{"n_layer": 15, "d_model": 64, "n_head": 1, "n_kv_head": 1, "head_dim": 64, "d_mlp": 192, "vocab_size": 2048, "activation": "swiglu", "norm": "rmsnorm", "norm_place": "pre", "norm_eps": 1e-06, "positions": "learned+rope", "rope_base": 100000.0, "rope_fraction": 0.75, "qk_norm": false, "attn_scale": 0.125, "bias": "qkv", "tie_embeddings": true, "parallel_block": false, "init": "uniform", "init_std_qkv": 0.0561, "init_std_o": 0.0561, "init_std_up": 0.0561, "init_std_down": 0.0, "init_mimetic": 0.7, "optimizer": "soap_variant", "lr": 0.00546, "lr_mult_up": 1.18, "beta1": 0.95, "beta2": 0.95, "lr_head": 0.0148, "grad_clip": 0.5, "warmup_steps": 200, "schedule": "wsd", "decay_fraction": 0.809, "decay_shape": "linear", "final_lr_fraction": 0.0, "batch_tokens": 32768, "seq_len": 1024, "doc_mask": true, "train_tokens": 121600000, "steps": 3711, "dataset": "wikipedia_en"}
Each number is 128 + 24 x the weight over its row's rms, rounded and kept within 0 to 255. Layers, rows and columns count from 0. The size above them is the row's rms in percent of the matrix's.

# layer 7 MLP gate, 192x64, rms 0.23, rows 97-131, columns 0-63
size [107  96  98 101  97  99 100 109  89 105 101 107 101  79 100  97  95 104 110  90 115  92 103  95 108  97  89 102  93 101 110  92  81 101 102]
[[161 138 102 141 146 148 139  55 116 153 140 105 137 121 154 176 153 124 139 118 144 142  92 108 145 147 111 143  94 136 153 102 139 122 120 101 162 156 154 106 125 121 141 173 127 179 131 153 122 152 119 127 145 139  96 132 153 139  96 128 175 106 151 158]
 [104  97 144 153 115 116 115 114 154 152 113  98 119 144 106 128 113 161 118 154 181 121 164 116 129 134  76 106 110 160 148 119 126 112  99 150 119 170 122 145 146 130 146 145 180 156 167 153 112 152 115 146 162 131 134 165 123 183 131  89 120 113 128 122]
 [109 155 132 114 159 151 160 124 132 159 135 132 115 127 171 106 151 144 138 148 128 116  88 161 100 109 144 107  93 116 124  70 119  70 129 143 105 112 156  90  97 148 146 163 134 153 145 144 128 110 147 123 172 158 103 150 116 162 134 125 119  98 155 143]
 [ 68 135 127 133 136 114 124 120 115 122 158 100 104 127 107  79 142 114 165 102 126 154 152 127 122 150 129 146 107 127  99 117 103 125  75 135 113 167 169  99 117 103 116 131 174 116 122 144 137 137 137 135 139 163  96 163 157  78 110 164 158 137 146 139]
 [131 128 131 153 128 187  60 136 114 121 158 121 111  97 122 132 136 127 119 142 100 159 108 131 104  97 138 150 129  99 180 143 130 126 117  93 123  99 150 109 159 106  99 176 128 133  93  91 114 132 102 132 108 108 109  99 138 146 101 113 122  97 151 159]
 [ 96 149 171 117 147 159 105 124 142 142  57 104 125 119 105 113 122  90 106 123 133 105 124 115 128 119  95 165 131 123 121 103 139 147 123 131 160 117 124 155 124  97 102 125 114 107 150 104 105 169 160 170 115 143 157  98 141 137 133 150 144 139  80 177]
 [117 125 148  93 168  91 147 107  92 142 128 109 127 108 106 129 155 161  78 138 119 106  85 175 106 134 107 142 115 118 151 100 147 153 124 131 130 128 134 127 117 109 120 190  88 134 119 129 104  99 169 144 133  98 100 126 171 156 127 107 135 100 148 143]
 [ 89 141 125 139 121 139 125  95  98 150 139  88 164 127 142  96  78 105 137 111 113 111 129 157 152  79 173 114 118  79 128 126 128 124 187 129 111  82  97 123 147 137 138 159 148 137 134 149 127 146 145 139 169 109 117 120 151 149 124 167 141 148 137 110]
 [161 129  84 120 110 159 118 139 135 136 110 125 128 105 112 148 113 120 154 110 117  94 100  90 169 139 131 131 114 139 124 167 160 116 104 119  92 130 103 145 128 155 118 166 114 135 119 118 129 185 160 117  79 127 158 113 121 109 147 108 177 133 185 156]
 [150 119 176  97 109 101 161  60 114 107 136 108  85 124 163 153  81 136 162 149 133 182 131 126 101 130 103 126 128 117 120 128 152 137  88 143 149 123 159 147 148 106 124 111 138 129 132 136 154 104 118 123  81 119 130 102 102 111  95 155 127 130 133 142]
 [131 140 161 134 155  94 102 128  70 149 134 123 136 142 144 122 105  99 109 145 146 146 124  94 127 141 183 152 102 148 128 134 131 141  93 134 131 114 120 174 120 165 113 136 136 133 134 105 131 149 148 142 138 118 164  71 151 113 108 119 149 206 119 130]
 [157 117 123  99 121 128  51 119 126 134 118 128 161 163 149 128  80 135 126 138 121 182 109 183 135 126 164 147 144 160 170 131  99 135 150 136 124 124 124 123 150 131 120 122 157 138 122 146 140  86 115 103 139  81 120 111 180 118 133 136  99 127 128 128]
 [119 127 104 158 124 104  95 107 139 124 121 159 182 114 165 131  87 118 127 128 152 138 140 130 111 122 166 177 115 169 148  90 140 151 104 158 129 144  85 116 101 125 118  92 117  91 142 152  95 124 130 157 106 133 155 106 101 148 129 146 132 176 146 152]
 [ 36 108 125 116 101 155 107 147 140 155  99 146 113 163 123 151  90 107 119 166 135 125 115 118 116 139 121 129 103  88 144 146 132 135 116 134 110 137 117 120 156 138 137 144 130  95 143 118  78 127 116 116 100 157 140 192 137 163 136 120 107 121 145 111]
 [117 156 137 102 142  69 161 156 127 129 112 100 153 135 103 168 124 157  99 100 128 134 153 125 115  98 122 137  94 134 103 107 125 108 122 118 131 147 124  83 112  94 120 129 166 130 158 118 107 126 140  89 151 128 162 148 165 187 130 165 128 135 102  96]
 [158 149 153 117 132 121 145 139  86 157 147 131 113 184  93 110 124 135 143  88 128 121 119 102 148  65 149 125 131  97 107 181 154  92 123  97 126 173 158 137 125 114 115 132 124 140  84 142 105 141 127 146 166 133  92 150 126 120 103 133 145 114 138 110]
 [144 165 168 127  92 136 110 169 152 153  92 141 141 143 144 178 131 140 109 134 131 119 127 111 133 117 146 127 132 115 120 129 154  96 101 104 157 137  99 148  56 123 134 166 124 140 128 123  80 135 132 151 145 160 158 153 158 175 144 138 125 119  90 140]
 [129 161 121  90 174 162 121 129 125  89  94 111 152 158 147 140  88  94  93 134 133  98 152 113 115 107 160 143 120 150 159 140 138 156 130 146 135 122 152 150  88 125 132 129 113  81 135 117 149 123 184 118 102 133 151  89 151 145 109 134 122 154  95 158]
 [119 166 147 124 106 149  89 129 112  94 130 109  89 100 109 105 118 128 122 113 101 137 130  83 129 125 108 148  87  99 174 110 148 118  81 144 174 142 141 110 128 114 152 127 150 127 129 132 105 123 150  85 200 123 100 110 144 125 124 152  99 121 127 105]
 [ 71 144  88 134 130 139 120  90 137 126 137 163 151 126 177 116 102 146 135 156 131 166 127 146 128 148 113 121 111 147 137 157 119 116 113 107 125 167 118 120 134 143 148 114 123 135 165 123 173 155  90 113 108 129  95 156 166 186 123 101 100 138 167 138]
 [173 159 155 103  98 155 134 102 112 110 154  88 113 138 163 127 136  88 139 152 148 145 117 131 132 130 157 129 110 136 104 116 103 126 133 186 151 146 170 147 104 100 161 103 140 120 150 109 115  85 143 109  98 142  91 113 106 104 129 143 173 134  96 128]
 [154 120 161 118 103 157  88  95 118 136 150 123 106 139 135 140 139 108 102 111 102 154 116 143 101 109 116 113 141 162 123 124 116 144 146  93 122 170 150 150 155 112 130 135 136 123 140  87 128 143 133 111 125  50 188 117 103 122  80 119 127 121 170 148]
 [140 113 139  83 150 133 138 166 161 208  96 117 105 136 108 146 146 126 128 126  97 148 147 108 137 114 137 152 113 171 131 133 145  98  95 116 143 108 113 147 112 133 112 137 122 174 139 139 126 158 146  88 138 119 102 188 154  98 124 133  92 135 123 130]
 [151 149  97 129 118 109 105 142 144 158 125 116 120 128  97 153  58 127 132 142 135  75 113 163 154 137 147 136 118 119 126 112 132 123 149 133 134 104 114 103 130 185 148 110 131 131 159 160 106 158 176 155 132 163 142 135 115 152  85 157 106 116 159 101]
 [110 110 150 165 179 144 161 146 170 103 146  81 107 122 134 155 132 122 122  92 144 128 108 116 130 111 118 109 116 132 125 160 132 126  95 112 150 146 189 126  97 167 163 140 177 170 128 111 147 148 135 131 150 143 127  92 109 165 136 114 118 109 114 134]
 [133 113 115 149 121 159  97 117 132 112 127 106 162  89  98 129 128 122 174 180  96 105 101 115 145 152 112 110  97 163 138 150 114 163 123 139 151 137 150 113 153 104 129 124 132  83 128 113 139 136 163 175 119 133 109 132 161  96  72  98 132  93 147 132]
 [144 127 129 125 127 152 107  95 110 120  89  95 146 119  77 120 119 100 109 133 113 116  98 148 139 138 143 136 147  91 163 148 107  73 119 118 111 168 157  65 114 123 145 101 118 165 115 136 121 131 134 174 119 111 116 112 149 166 110 135 177 142 135 146]
 [172 175 135 141 144 141  98 147 127 132 124 142 151 140 121 138 120 144  74 103 145 122 126 136 121 142  99 133 145 164 155 112 145 105 100 145  93 149 101 170 118 161 146 128 122 108 135 103 117 124 100  91 119 154 119 114  66 191 151 139 125 113 105 155]
 [141 104  91 121 147 133 122 116 127 146 147 135 122 135 142 114  82 139  94 128 170 147 183 117  99 152 163 129 143 124 119 153 183 123  88 135 152 144 159 102  99 123 151 177 156  83 134 188 112 136 102 118 122 137 113 142 137 101 122 147 142 136 113 125]
 [120 140 130 125 136 172 126 128  93 116 135 155 137 179 117  87 129 110 112  88 124 130 157 122 132 129 139 138 120 105 130 180 125 105 122 121 127 107 132 141 111 158 148 118  74 150 156  78 112 160 146 114  99  78  81 102 153 139 149 137 170 142 131 104]
 [112 142 170  91 115 137 132 124 166  99 118 167 118  81 145  93 141 165 130  93 120 125 126 156 119 126 126 147  96 104 128 147 145 143  93 105 143 135 135  85  78 100 104 106 104 129 119 103 154 140 166 157 108 133 137 138 111 150 134 190 106 124 138 114]
 [137 130 101  95 154 152 141 126 116 100  69 120 125 130  97 149 162 158 180 144 128 118 121 113 141 100 117 149 131 108  91 168 132  79 139 174 108 115 149 137 117 131 119 136 101 113 111 106 142  83 127 106 158 119 104 124 124  97 126  97 109  86 162 116]
 [ 81 146  99 134 125 138 153 138 147 159 151 138 110 134 134 106 111 127 126 143 136 124 138 121 168 127 111 123 113 157 183 167 170 109 108 174  89 143  68 156 128 102 127 162 157 147 125 125 118 160 103 149 133  93 116 117 112  92 114 121  88 126 147 119]
 [170 132 150 134 150 117 151 123  83 132 163 130 119 178 134 141 129 159 114  59 153 132  77 126 162  94 133 100 125 151 131 131 139 109 156 106 162 141 108  97 115 109 131 120 112 102 164 139 143 129 181 130 146 141 141 129 145 127 156 150 142  97 115 147]
 [124  97 155 118 123 111 124 127 151 137 145 117 162 135 117 147 108 158 131 127  96 150 150 174  84  94 100 169 127 152 155  96 116 138 115 162 114 120 117 138 124 110  93 140 121 139 101 130 140 110  62 143 130  70 100 130 126 165  97 130 165 115 153 145]]
# layer 7 MLP up, 192x64, rms 0.231, rows 97-131, columns 0-63
size [115  86 109  97 107  92 100  96  89 107 103 103 102  91  99 105  94 103 104  93  99  90 103 102  86  97 122 100  87 107  97 107  93 102 106]
[[143 127 120 100  94 130 102  96 102 141 144 102 104 174 155 121 124 165 145 152 140 162 115 154 166 123 117 159  98 104 124 143 104 149 154 134 157 151 180 115 107 137 117 153  94 103 111 119 131 148 145  86 111 145 129 130 119  95 153 144 108 181 136  93]
 [105 110 143 174 147 155 158 143 120  94 102 102 160 110 100 130  97 156 146 168 147 142 100 111 116 126 100  93 115 115 152 122 153 135 136 156 100 121 131 103 104 124 148 119 135 121 132 142 128 172 107 135 138 131 119 123 170 139 221 139 126 136 131 101]
 [111  96 176 134 142 120 134 148 129 150 121 122 146 155  72 101 143 144 155 102 125 132 158  88 122 133  97 131 149  61 139 163 131 123  92 137 129 127 139 118 139  96 125 165  94 128  87 127 147 178  86 135 135 134 129 127 172 135 141 137  98 133 141 112]
 [138 145 159 140 146 148 150  91 123 128 118 169 119 136  97 133  96 142 153  54  83 138 142 110 140 131 104 102 116 112 121 142 152  79  99  96 147 148 111 135 108  68 126 129 105 155 142 136 146 143 100 128 126 156 146 121 148  97 139 116  91 128  98 138]
 [132 157 131 115 142 109 121 118  97 104 123 118 123 149 108 119 106 161 112 164 176  93 116 115 128 124 120 168 134 170 174 136 140 113 167 163 112 154 132 153  87 132 154 171 158 130  98 143 152 148 127 103 120  87 126 147 158 167 170 120 130 143 150 145]
 [148 124 134 127 132 177 131 135 156 112 128 128 121  93 143 139 120 182 105 129  94 104 133 149 144 149 141 110 121 122 102 149  97 147 128  97 147 109 164 101 134 154 129  99 154 122  86 126 179  91 128 155 108 176 135  74 102 151 131 161 129  89 129 140]
 [107 132 147 129 121 163 124 115 124  86  67 136 135 148 132 127 158 143 111 133 152 132 123 162 122 132  71 147 148  96 153 121 106 123  80 152 120 114 151 118 152 137 119 178  81 117 112 119 140 135  82  94 130 131 149 141 113 186 108 104 137 121 107 143]
 [129  93  97 113 110 121  82 131 105 134 124 126  81 151 123 143 147 134 176 111 122 163 126 168 120 138 113 106 170 148 136 110 100 110 129 130 130  91 135 125 126 154  92 133 140 132 160 133  85 165  97  78  92  91 122 162 138  98 108 139 120 112 137 155]
 [ 79 133 125 108 101 143 147 103 167  98 137 112 125 142 194 117 156 124 118 119 101 131 142 123 105 105 127 116 161  88 160 102 145 114 169 150 150 116  90 151  95 132 136 144 131 125 145 135 159 106  92 159 129  93 119  85 129 108 114 141  98 130 138 166]
 [112 127 147 143 116 123 166  89 155  82 151 138 117 155 118 107  99 124 115  96 124 109 167 149 104 135  80 145  70 138 133 110 127 163 135 137 113 114  93  84  97  89 111 101 115 125 129 152 107 104 111 149 102 106 101 113 114  90 112 142 121 157 136 106]
 [150 141 136 108 144  73 126 132 138 126  92 110 107 112 150 119 144 148 140 123 129 160 110 141 151 121 123 136 132 119 145 171  79 149  89 196 110 147 113 168 148 121  78 103  98 117  83 106 128 141 142 136 116 118 133 162 156 114 126 131 170 109 105 140]
 [131 107 143 155 134 126 129 141 120 159 119  86 122  86 143 155 150 155 114 130 130 134 110 157 125 119 105 162 148 127 140 181  97 148 127 133 107 103  94 110 124 113  82 115 152 141 114 137 166 163 169 125 121 124 169 162 152 138 106  94 143 182 141 165]
 [102 136 145 123 120  99 125 112 107 130 166 113 117 163 100  94 127 141 172 138 138 107 112 174 126 100  77 143 130 117 118 150 123 114  95  93 158 135 176 108 145 159 147 177 129 143 123 146 117 108 157 190 107 132 115  92 140 115 108 112 147 143 131 133]
 [126 137  71 123 162 152 146 175 152 113 101 153 172 102 126 120 152  92 130 127 137 134 137 111  93 173 107 118 109  74 143 133 122 130 147 155 112  83 120 154 126 133 149 126 122 130 127 124 134  65 117 134 128 146  89 167 106 128 119 108 125 166 124 132]
 [115 136 114 130 124 159 144 170  82 124 126 179 151 148 141 137 131  95 163  89 151 125 140 105 135 106 152 130 155 158 135 113 116 143 122 148  92 164 121 133 150 131 101 175 128 140 154 170  96 149 168 151 168 120 120 116 131 110 167  93 132 161 122 151]
 [110 150 138 133 137 139 122 133  88 154 134 125 134 107 140  88 148 100 114 154 141 122 135  66 107 111 132 133  97 115 145 109 150 113 159 123 145 109 157 156 132 177 104 158 107 115 175 169 134 141  96 120  93 106 142  67 114  98 138 160 135 104 143 139]
 [158 157 112  96 104 126 128 109 143 119  87 130 131 100 135 103 144 140 122 117  66  82 145  98 114 140 196 104 128  88 104 126 141 107 136 112 153 102 100 104 133 110 106 111 107 147 118 134 109 104 138 111 128 143 155 131 124  81 120 149  83 140 117 161]
 [148 120 113 146 148 150 138 158 159 111 124 134 134 120 189 130 124 116 157 120 200 121 100 112 121 145 128 131  77 141 122 135 140 158  98 101 102 126 111 108  96 123 134 151 124 104 130 112 134  92 143  83 139 124  86 141 101 129 162 132 166 146 134  79]
 [ 95 107 119 145 158 123 125 130 132 151 120 118 106 121 139 127 111 174 106  66 137 125 143 138  84 124 105 121 113 145 118 114 178 145 121  83 140 150  97 152 150 125  69 107 108 131  96 142 147  90 156 128 110 156 105 127 157  94 120 127 107 125 146 171]
 [ 78 141 161  92 101 128 157 130 117 127 126 139 137 118 111  82 106 141 130  94 121  77 125 101 135 105 117 115  95 130 110 150 126 127 142 119 123 111  93 141  92 155  88 109 123 125 113 146 158 117  81 115  95 163 156 136 149 150 127 129 179 108 175 137]
 [117 167 144  74 152 171  97 101 123 136 155 113 140 100 125 120 132  92 173  99 146 134 127 104 100  91 140 145 179 144 132 104 127 144 133 125 100 111 154  92 125 141 117 121 105 106 152 120 166 143 137 118 126 158 180 138 136 104 139 109 118 175 108 129]
 [113 102 119 114 134 138 143  79 136 102 119 102 145  68 129 109 138 118 136 120 118  99 143 167 105 101 128 113  68 109  95 166 135 112 143 132 171 107 101 102 144 161 106 114 151 121 149 129 116 162 100 143 132 130 127 144 122 133 171  77 149 116 137  95]
 [142 118 127 156 150 166 128  93 127 143 118 116 160 111  77 130  98 129 125 108  97 142 118 131  93  88 156 131 120 131 182  90  91  93 135 133 141 147 106 140 117 125 139  85 156 108 152 114  94 155 142 138 139 133 135 101 149 115 187 115 127 162 134  94]
 [ 99 174  97 137 145 150 140 141 109 160 139 124 124 156 117 156 132 119 132  83 120 131 100 157 181 115 114 130 180 144  67 113 158  95 115 107 109 162 112  98 105 117 116 152 131  95  99 109 112 110 149 151 125  94 118 122 131 123 142 118 146 124 167 152]
 [138 128 136 145 113 123 120 113 132 119 110 128 111 141 129 160 150 185 143 146 123  86 160 100 121  87 150 102 123 148 118 166 112 129 169 132 138 128 110 122 128 123 140 108 127 185 113  81 108 154 131 172 110 134 181 160  90 116  90 151  97 109 149 125]
 [117  81 159 102 114 145 120 169 132 148 123 194 137 113 140 113 103  89 108 181 142 135 131  85 134 107 174 109 114  90 143 144 126 120 106 155 138 112 132  67 125 130 125 119 136 126 127 115 126 108 132 135 178 127 111 147 115 110 134 159 140 155 133 161]
 [151  85 157 146 118 115 157 141 113 145  98 115  99 132 149 104 119 163 107 143 126 114 125 138 132 111  99 129 147  85 102  86 142 124 167 130 138 139 114 131 126 154  89 113  89 149 120 125 175 120 121 137  97 159  90  92 121 146  97  88 162 101  83 128]
 [ 92 121 171 133 115 119 169 116 128  91  92 143 142 127 128 203 112 108 117 116 152 147 140 113 162 100 147 133 101 114 106 145  99 115 101 132 117 182 124 150 127 107 118 123 118 100 170 128 129 108 195 149 100 146 123 146 119 110 141 108 115 113 137 130]
 [145 133 121 145  60 165 119  96 116 158 146 106 116 134 114  82 149 146 167 144 110 126  86 135 116 151 162 148 150 115  95 137 132 104 147 116 133 110 101 117  99 160 111 123 121 154  96 137 144 170 109 125  80  79 129 117 154 118 136  94 121 149 130 130]
 [139 121  70 157 128 119 130 142 179 108 148 149 143 101 101 151 132 110 138 110 146 131 141 123 138 122 126  75 109 128 151 100 103 109  74 158 147 139 114 158 115 122 161 159 145 125 153 122  97 163  94 153 138 107 137  93 149 160 113 147 143  97  92 144]
 [120 141 130 101 109 117 127 123 154 129 115 106 127 190 107 138  91 180 131 148 124 134 139 169 111 108 156 124  85 142  83 120 123 135 143 108 125 138 102 130 140 125 136  55 130 111  94 113 137 136 196 158 123 150 154 132 154 150 135 143 137 111 137 110]
 [111 128 157 116  92 133  94 148 124 113 120  94 138 116  98 134 171 121  98 147 138 169 127 112 151 128 203 127 159 122 146 150 124 150 132 140 133 134 111  85 138 130 149 113 140  99 154 150 137 131 162  67 152 144 126 168 122 126 123 138  90 170 145 127]
 [118 114 137 115 145 132  87 125 106 123 150 124 152 109 134 117 119 119 120 131  93 117 173  80 100  95  95 176 137 128 167  93  94 151 130 105 133 106 152 112 106 115 110 141 150  97 133 169  77 104 141 102 121 150  97 133 120 137 149 174 165 115 105 136]
 [106 120 141 106  83 134 128 104 119 129 112 130 113 100 176 103 117 114 118 158 123  98 137 102 105 173 150 143  92 104 153  70 138 153 109  93 132 146  81 112 130 108 105  90 126 121 148  83 149 143 106 125 139  88 145 123 115 141 137  99 165 128 157 122]
 [130 104  62 136 101 155 137 120 136 123 136 122 126 123 111 144 129 156 133 107 113 110 162 149 129  97  97  57  99 127 100 104 133 112  88 111 130 131 116 123  80 125  78 141 141 141 122 129 132 115 132 172 122 133 123 151 157 177 165 125 135 112  89 120]]
# layer 7 MLP down (transposed), 192x64, rms 0.179, rows 97-131, columns 0-63
size [ 96  87 108  96 105  86  99  99 100 112 107 101  99  90  97 111  98 103 105  93 106  91 105 105  96  97 122  92  91 105 102 111  81 101 110]
[[145 117 151  90 123 183 156  89 153 146 111 115 135 122 142 132 153 122 104  94 104 123 122 153 128 126 103 185 149 135 120 117 120 157 146 116 158  89 117  98 144 111 107 123 195 131 132 143 110 163 138 117 122 132 146 139  88 116 186 100 129 146 123 137]
 [ 98 111  88  91 143 140 133 167 158 116 163 144 113  83 166 120 141 111 130  91 105  87 121 166 148 116 129 132 143 124 103 120 141 151 126 123 158  96 130  85 122 135 111  95 145 125 105 117 159 117 142 146 148 123 146 129 105 122  77  99 135  80  88 139]
 [158 157 139 102 155 116 160 150 141 158 116 110 102 146 119 114 153 131  78 117 153 107 116 115  85 131 120 114 126 152 172 162 155 130 122 149 138  90 133 102 133 146 105 170 128  98 168 148 119 115 135 156 141 135 114 131 120 182 191 139 127 135 151 150]
 [153 169 148 153 138 115 125 125 103  84 133 155 128 130 138 140 121 131 139  89 114 163 129  92  93 121  80 139  89 138 155 164 140 113 145 168 143 130 126 153 175 100  97 113 118  88 114 141 153 117 134  86 143 128 118 130 124 115  63 119  97 111 126 123]
 [157 177 124 113 149 105 130 124 118 111  81 150 109 125 128 111 132 131 137 112 134 124  68 150 141  94 172 118 116 165 135 118 106 125 158 167  94 111 135 152 121 118  95 132 117 171 148 142 134 112 175  88 119 103 153  91 134 164 146 106 119 130  94 141]
 [145 127 134 110  95 173 122 174 150 168 130 121 118  87 140 136 178 162  86 134 103 120 128 117 120 132  91 145  98 137 129 104 126 153 135 166  96 128  97 119 142 107 156 139 121 106 154 134 128 184 138 165 140 120 113 138 107 132 171 147  95 132 151 158]
 [ 78 136 109 145 119 106 133 103 148 100 131 108 122 162 119 107  85 139 134 107 104 110 120 112 180 114 115 112 107  83  87 156 119 115 179  78 140 158 121 141 112 104 155  94 145 150 132 134 155 130 112 151 147 159 127 115 104 113 104 129 164 157 139 146]
 [178 120 115 145 122 144 115 149 130 127 130 135 154 151 145 147 113 150 130 156 148 117 180  67 117 150 152 129 129 112 120 140  94 154 103 119 122 157 142 104 148 128  98 156 145 146 155 145  96 168 206 161 139 147 108 134 127 130 149  97 127 114 135 152]
 [178 178 129 129 135  65 111 105  88 137 126 147 124 101  38 140 103 130 173  97 140 125 125 120 127 146 124 111 127 125 115 136 121 142 120 111 113 124 176 130 142 118 121 121 133 126 119 154 103 118 145 131 164 166  84 139 134 146 128 148 112 135 123 125]
 [114 149  80 138 157 151 109 159 133 120 132 148  95  93 165 137 143 109 101 130  99 124 185 101 135 117 172 152 110 116 117 158 126 127 154 115 135 142 102  93 115 131 126 167  77 178 105 107 146 121 110 128 122 150 139 117 118 140 100 127  82 144 101 118]
 [166 106  94 131  96 164 110 138 135 129 147  98 133 150 147  98 101 140 145 161 122  78 135 156 106  88 139 142 135 155 127  70 146 106  93  94 125  94 103 116 129  99 134 142 133 150 121 175 130 136 103 128 124 120 142 124 126 184 126 123 144  88 118 155]
 [169 102 132 142 118 104 143 122 108 117 141 173 110 131 127 131 122  95 139 148 104 107 144 138 106 141 179 119 135 166  97 165 150 147  97 129 136 104 137 112 107 153  91 155 124  98 115 142 146 151 138 181  93 162  71 139 159 148 103 138 141 119 154 145]
 [125 145 138 135 132 177 144 146 134 147 126 143 144 122 153 140 114 112  96 135 176 133 121  85 137 165  93 124 115 138  82 138 133 173 119 154 133 177 149  93 117 137 101  75 138 157 169 157 132 131 125 155 160 119 105 130 101 136 128 161 131  86 148 145]
 [ 83 110 114 132 106  85 118 108 103 118 141 101 123 166 179 127 153 172 135 126 120 135 130 148 155  99 112 147 175 148 110  97 162  95 122 133 162 152 130 114 131 134 142  94 149 125 116 136 153 170 150 138 127 129 174 103  79 118 128 142 153  94 123 120]
 [136 121  95 164 132 128 153 144 118 141 158 146 130 130 106 145 151 138 143 123 117 100  67 169 111  90 146 115 164 145 132  94 138 134 145 104 145 130 131 146 128 172 151 126 129 111 130  88  75 114 165  80 106  93 117 128 151 134 137 139  97 168 123 159]
 [124 126 107 120 146 109 144 136 112 126 102 103 175 114  40 121  69 125 154 138 100 130  78 126 158 132 142  88 103 116 127 124 134 136 128 149 118 139 140 127 148 129 119 124 141 110 137 180 113 158 152 136 111 147 122  79 116 138 117 167 102 142 138 137]
 [114 118 159 149 185  54 163 142 121 181  90 108 113 119 114 139 102 148 122 107 107 152 125 156 128 141 119 133 124 120 147 112 143 112 122 111 130 117 109 138 126 128 164 160 149 159 147 161 111 135 137 138  94 155 120 187 126 120 174 112 132 119 124 107]
 [164  94 157 213 122 106 127 124 106 139  99 101  91 114 136 120 158  93 164 120 140 113 120 123 142 153 138  76 155 147 139 117 128 153 143  99  95 124 137 136 115 135 129 120 126 134 110 156 117 124  97 123 154  82 169 142 143 114 120 161 105 121 157 135]
 [104 156 135 117  95 153 107 125 101 117 126 102 173 147 158 146 140  78  92 147 164 126 132 177 130 163 105 133 126 123 152 108 127 150 126 107 146 115 119  71 111 147  91 111 140 101 110 120 133 134  88 128 119 110 159 141 110 131 163 129 165 148 146 174]
 [169 137 114 115 116 102 121 143 119 106 152 131  92 123 101 135 140 126  72  80 113 168 144 124 141 136 169 117 165 128 129  63 142 108 147 130 159 116 118  98 122  76 155 174 117  98 130 146 131 157 143 101 139 122 120  97 107 114 133 106  97 127 119 129]
 [116 161 170  95 118 134 113 146 156  94 165 101 145 116 123 130 146 141 171 112 118 118 133 122 142  84 126  78 132 125 129 151 102 141 129 142 164 145 138 108 139  90  99 132 112 115 126 107 154 104 113 120  89 108  86 135 131 119 110  81 171 108 104 177]
 [136 129 104 119 161  94 175 132  88 146 101  96 123 114 131 160 117 148 133 172 124 122  87 129 161 135 163 118 142 124 141 132 146 136 118 145  97 106 178 144 124 101 130 153 165 158 123 111  97 122 160  98 119 124 150 175 169 130 109 164 106 160 130 129]
 [159 104 122 130 130 133 154 202 118 125 127 169 101 121 163 139 136 141  86 108 142 103 162  99 146 143 108 126  75 147 123 117 144 139 133 150 121 127 101 120 123  89 103 150 141 106 140 103 122 138 138 107 133 148 147 178 188 123 148 105 156 111 146 126]
 [147 185 128  96 133 143 114 159 193 103 152 111 137 121 132 135 105 164 156 116 145 111 174 133 165 154  97 121 140 138 141 121 147 103  91 149 119 160 145 132 106 124 127 131 145  90  87 143 126 112 134  85 102 116 100 178 131 113 147 125 137 143 132 110]
 [ 78 127 154 118 125  98 135 108 143 125 124 138 154 175 145 127  96  92 103 127 134 121 156 165 152  73 114 129 135 134 124 141 129 156 116 103 158 131 115 142 132  92 148 132  98 112 165 135 127 164 144 141  71 151 116 110 157  95 157 127 114 123 172 165]
 [157 152 122  96 124 149 153 126 145 105 125 161 125  98 133 114 113 163 174  70 135 107  77  89  86 131 116 127  82 140 110 115 107 104 123 113 123 128 123 152 121 123  77 145 149 156 149 111 123 145 167 128 134 132  74 139 137 150 149 142 117 109 135 149]
 [ 62 137 156 145 114 109 131 132 129 127 127 139 105 133 154 145 173 135 167  83  94 120 134 100 129 109 119  98 115 149 122 102 146 152 167  99 123 102 116 128 125 121 105 179 121 130 151 116 145 124 105 132 115 151 134 123 100 159 133 142  60 113 133  80]
 [130  94 145 109 171 125 117  69 151 120 140 146 121 139 144 127  92 104 113 140 132 109 125 160 121 132 115 167 123 132 132 146 110 151 120  90 106  88 126 153  98 125 164 126 119 129 161  90 134 141  97 140 192 135  83 102 117 126 135 154 133 155  79 112]
 [163 154 116  73 109 165 114 135 108 106  97 133  85 143 113 126 136 117  93 111 115 120 176 119 146 125 166 146 146 118 128 107 140 136 119 120 150  93 182 162 134 112 120 140 149 130 151 113 118 184 118 117 143 111  98 142  99 141 160 147 136 156  90 155]
 [173 171 144 127  92 144 159 181 128 134 140 133 113 157  77 104 148 119 129 133 127 108 162 162 115 155  94 105 129 145 122  71 118 171 136 116 152  97 113 153 150  96  83 119 142 126 132 128 127 152 142 111 143 112 155 125 143 117 154 105 108 133 129 156]
 [157 139 144 133 123 131 111 130 188 106 118 175 129  97 145 123 102 139 115 112 110 115 151 139 134 110 118 118 136 152 120 123 162 108  76 101 141 117 105 117 144 157  99 104 146  96 153 157 171 178 130 104 119 105 140  96 132 162 178 124 144 121 104  92]
 [164 160 140 118 127 146 157  91  92 135  98 130 147 123 150 112 139 143  68 106 155 114 120 119 168 106 166 165 168 127  99 122 153 141 137 126 148 115 127 135 167  74 115 151 115 103 137 124 125 105 113 127 139 125 124 130 200 125 158 118 129 108 132 105]
 [133 145 138 150 138 118 138 138 134 138 104 139  97 162 132 150 148  86 125 133 126 138  78 160 152 155 160  92 107 127 105 125 141  70 125 143 151 142 106 151 155 143 134 112  87 166 130  96 148 124 104 129 126 116 164 114 144 149 113 104  69 136 171 165]
 [163 100  82 107 113 111 126 123 124 136  96 145  97 131 132 139 101 131 114 165 110 148 124 142 127 190 186 156 122 109 166 113 104 110 126 142 104 114  84 114 112 163 139 132 123 141 121  97 129 123 118  95 120  93 146 134 137 124  51 122 126 124 118 114]
 [ 87 110 134 166 146 142 156 140 186 140  85 122 126 163 105 141 116 123  85 157 123 135 122 129 143 147 132 148 152  97 117 115 148 145 142 138 142 141 149 122 129  75 131 115 117  96 100 177 144 120  95 132 141 122 166 113  87  99 139 144 146 164  87 134]]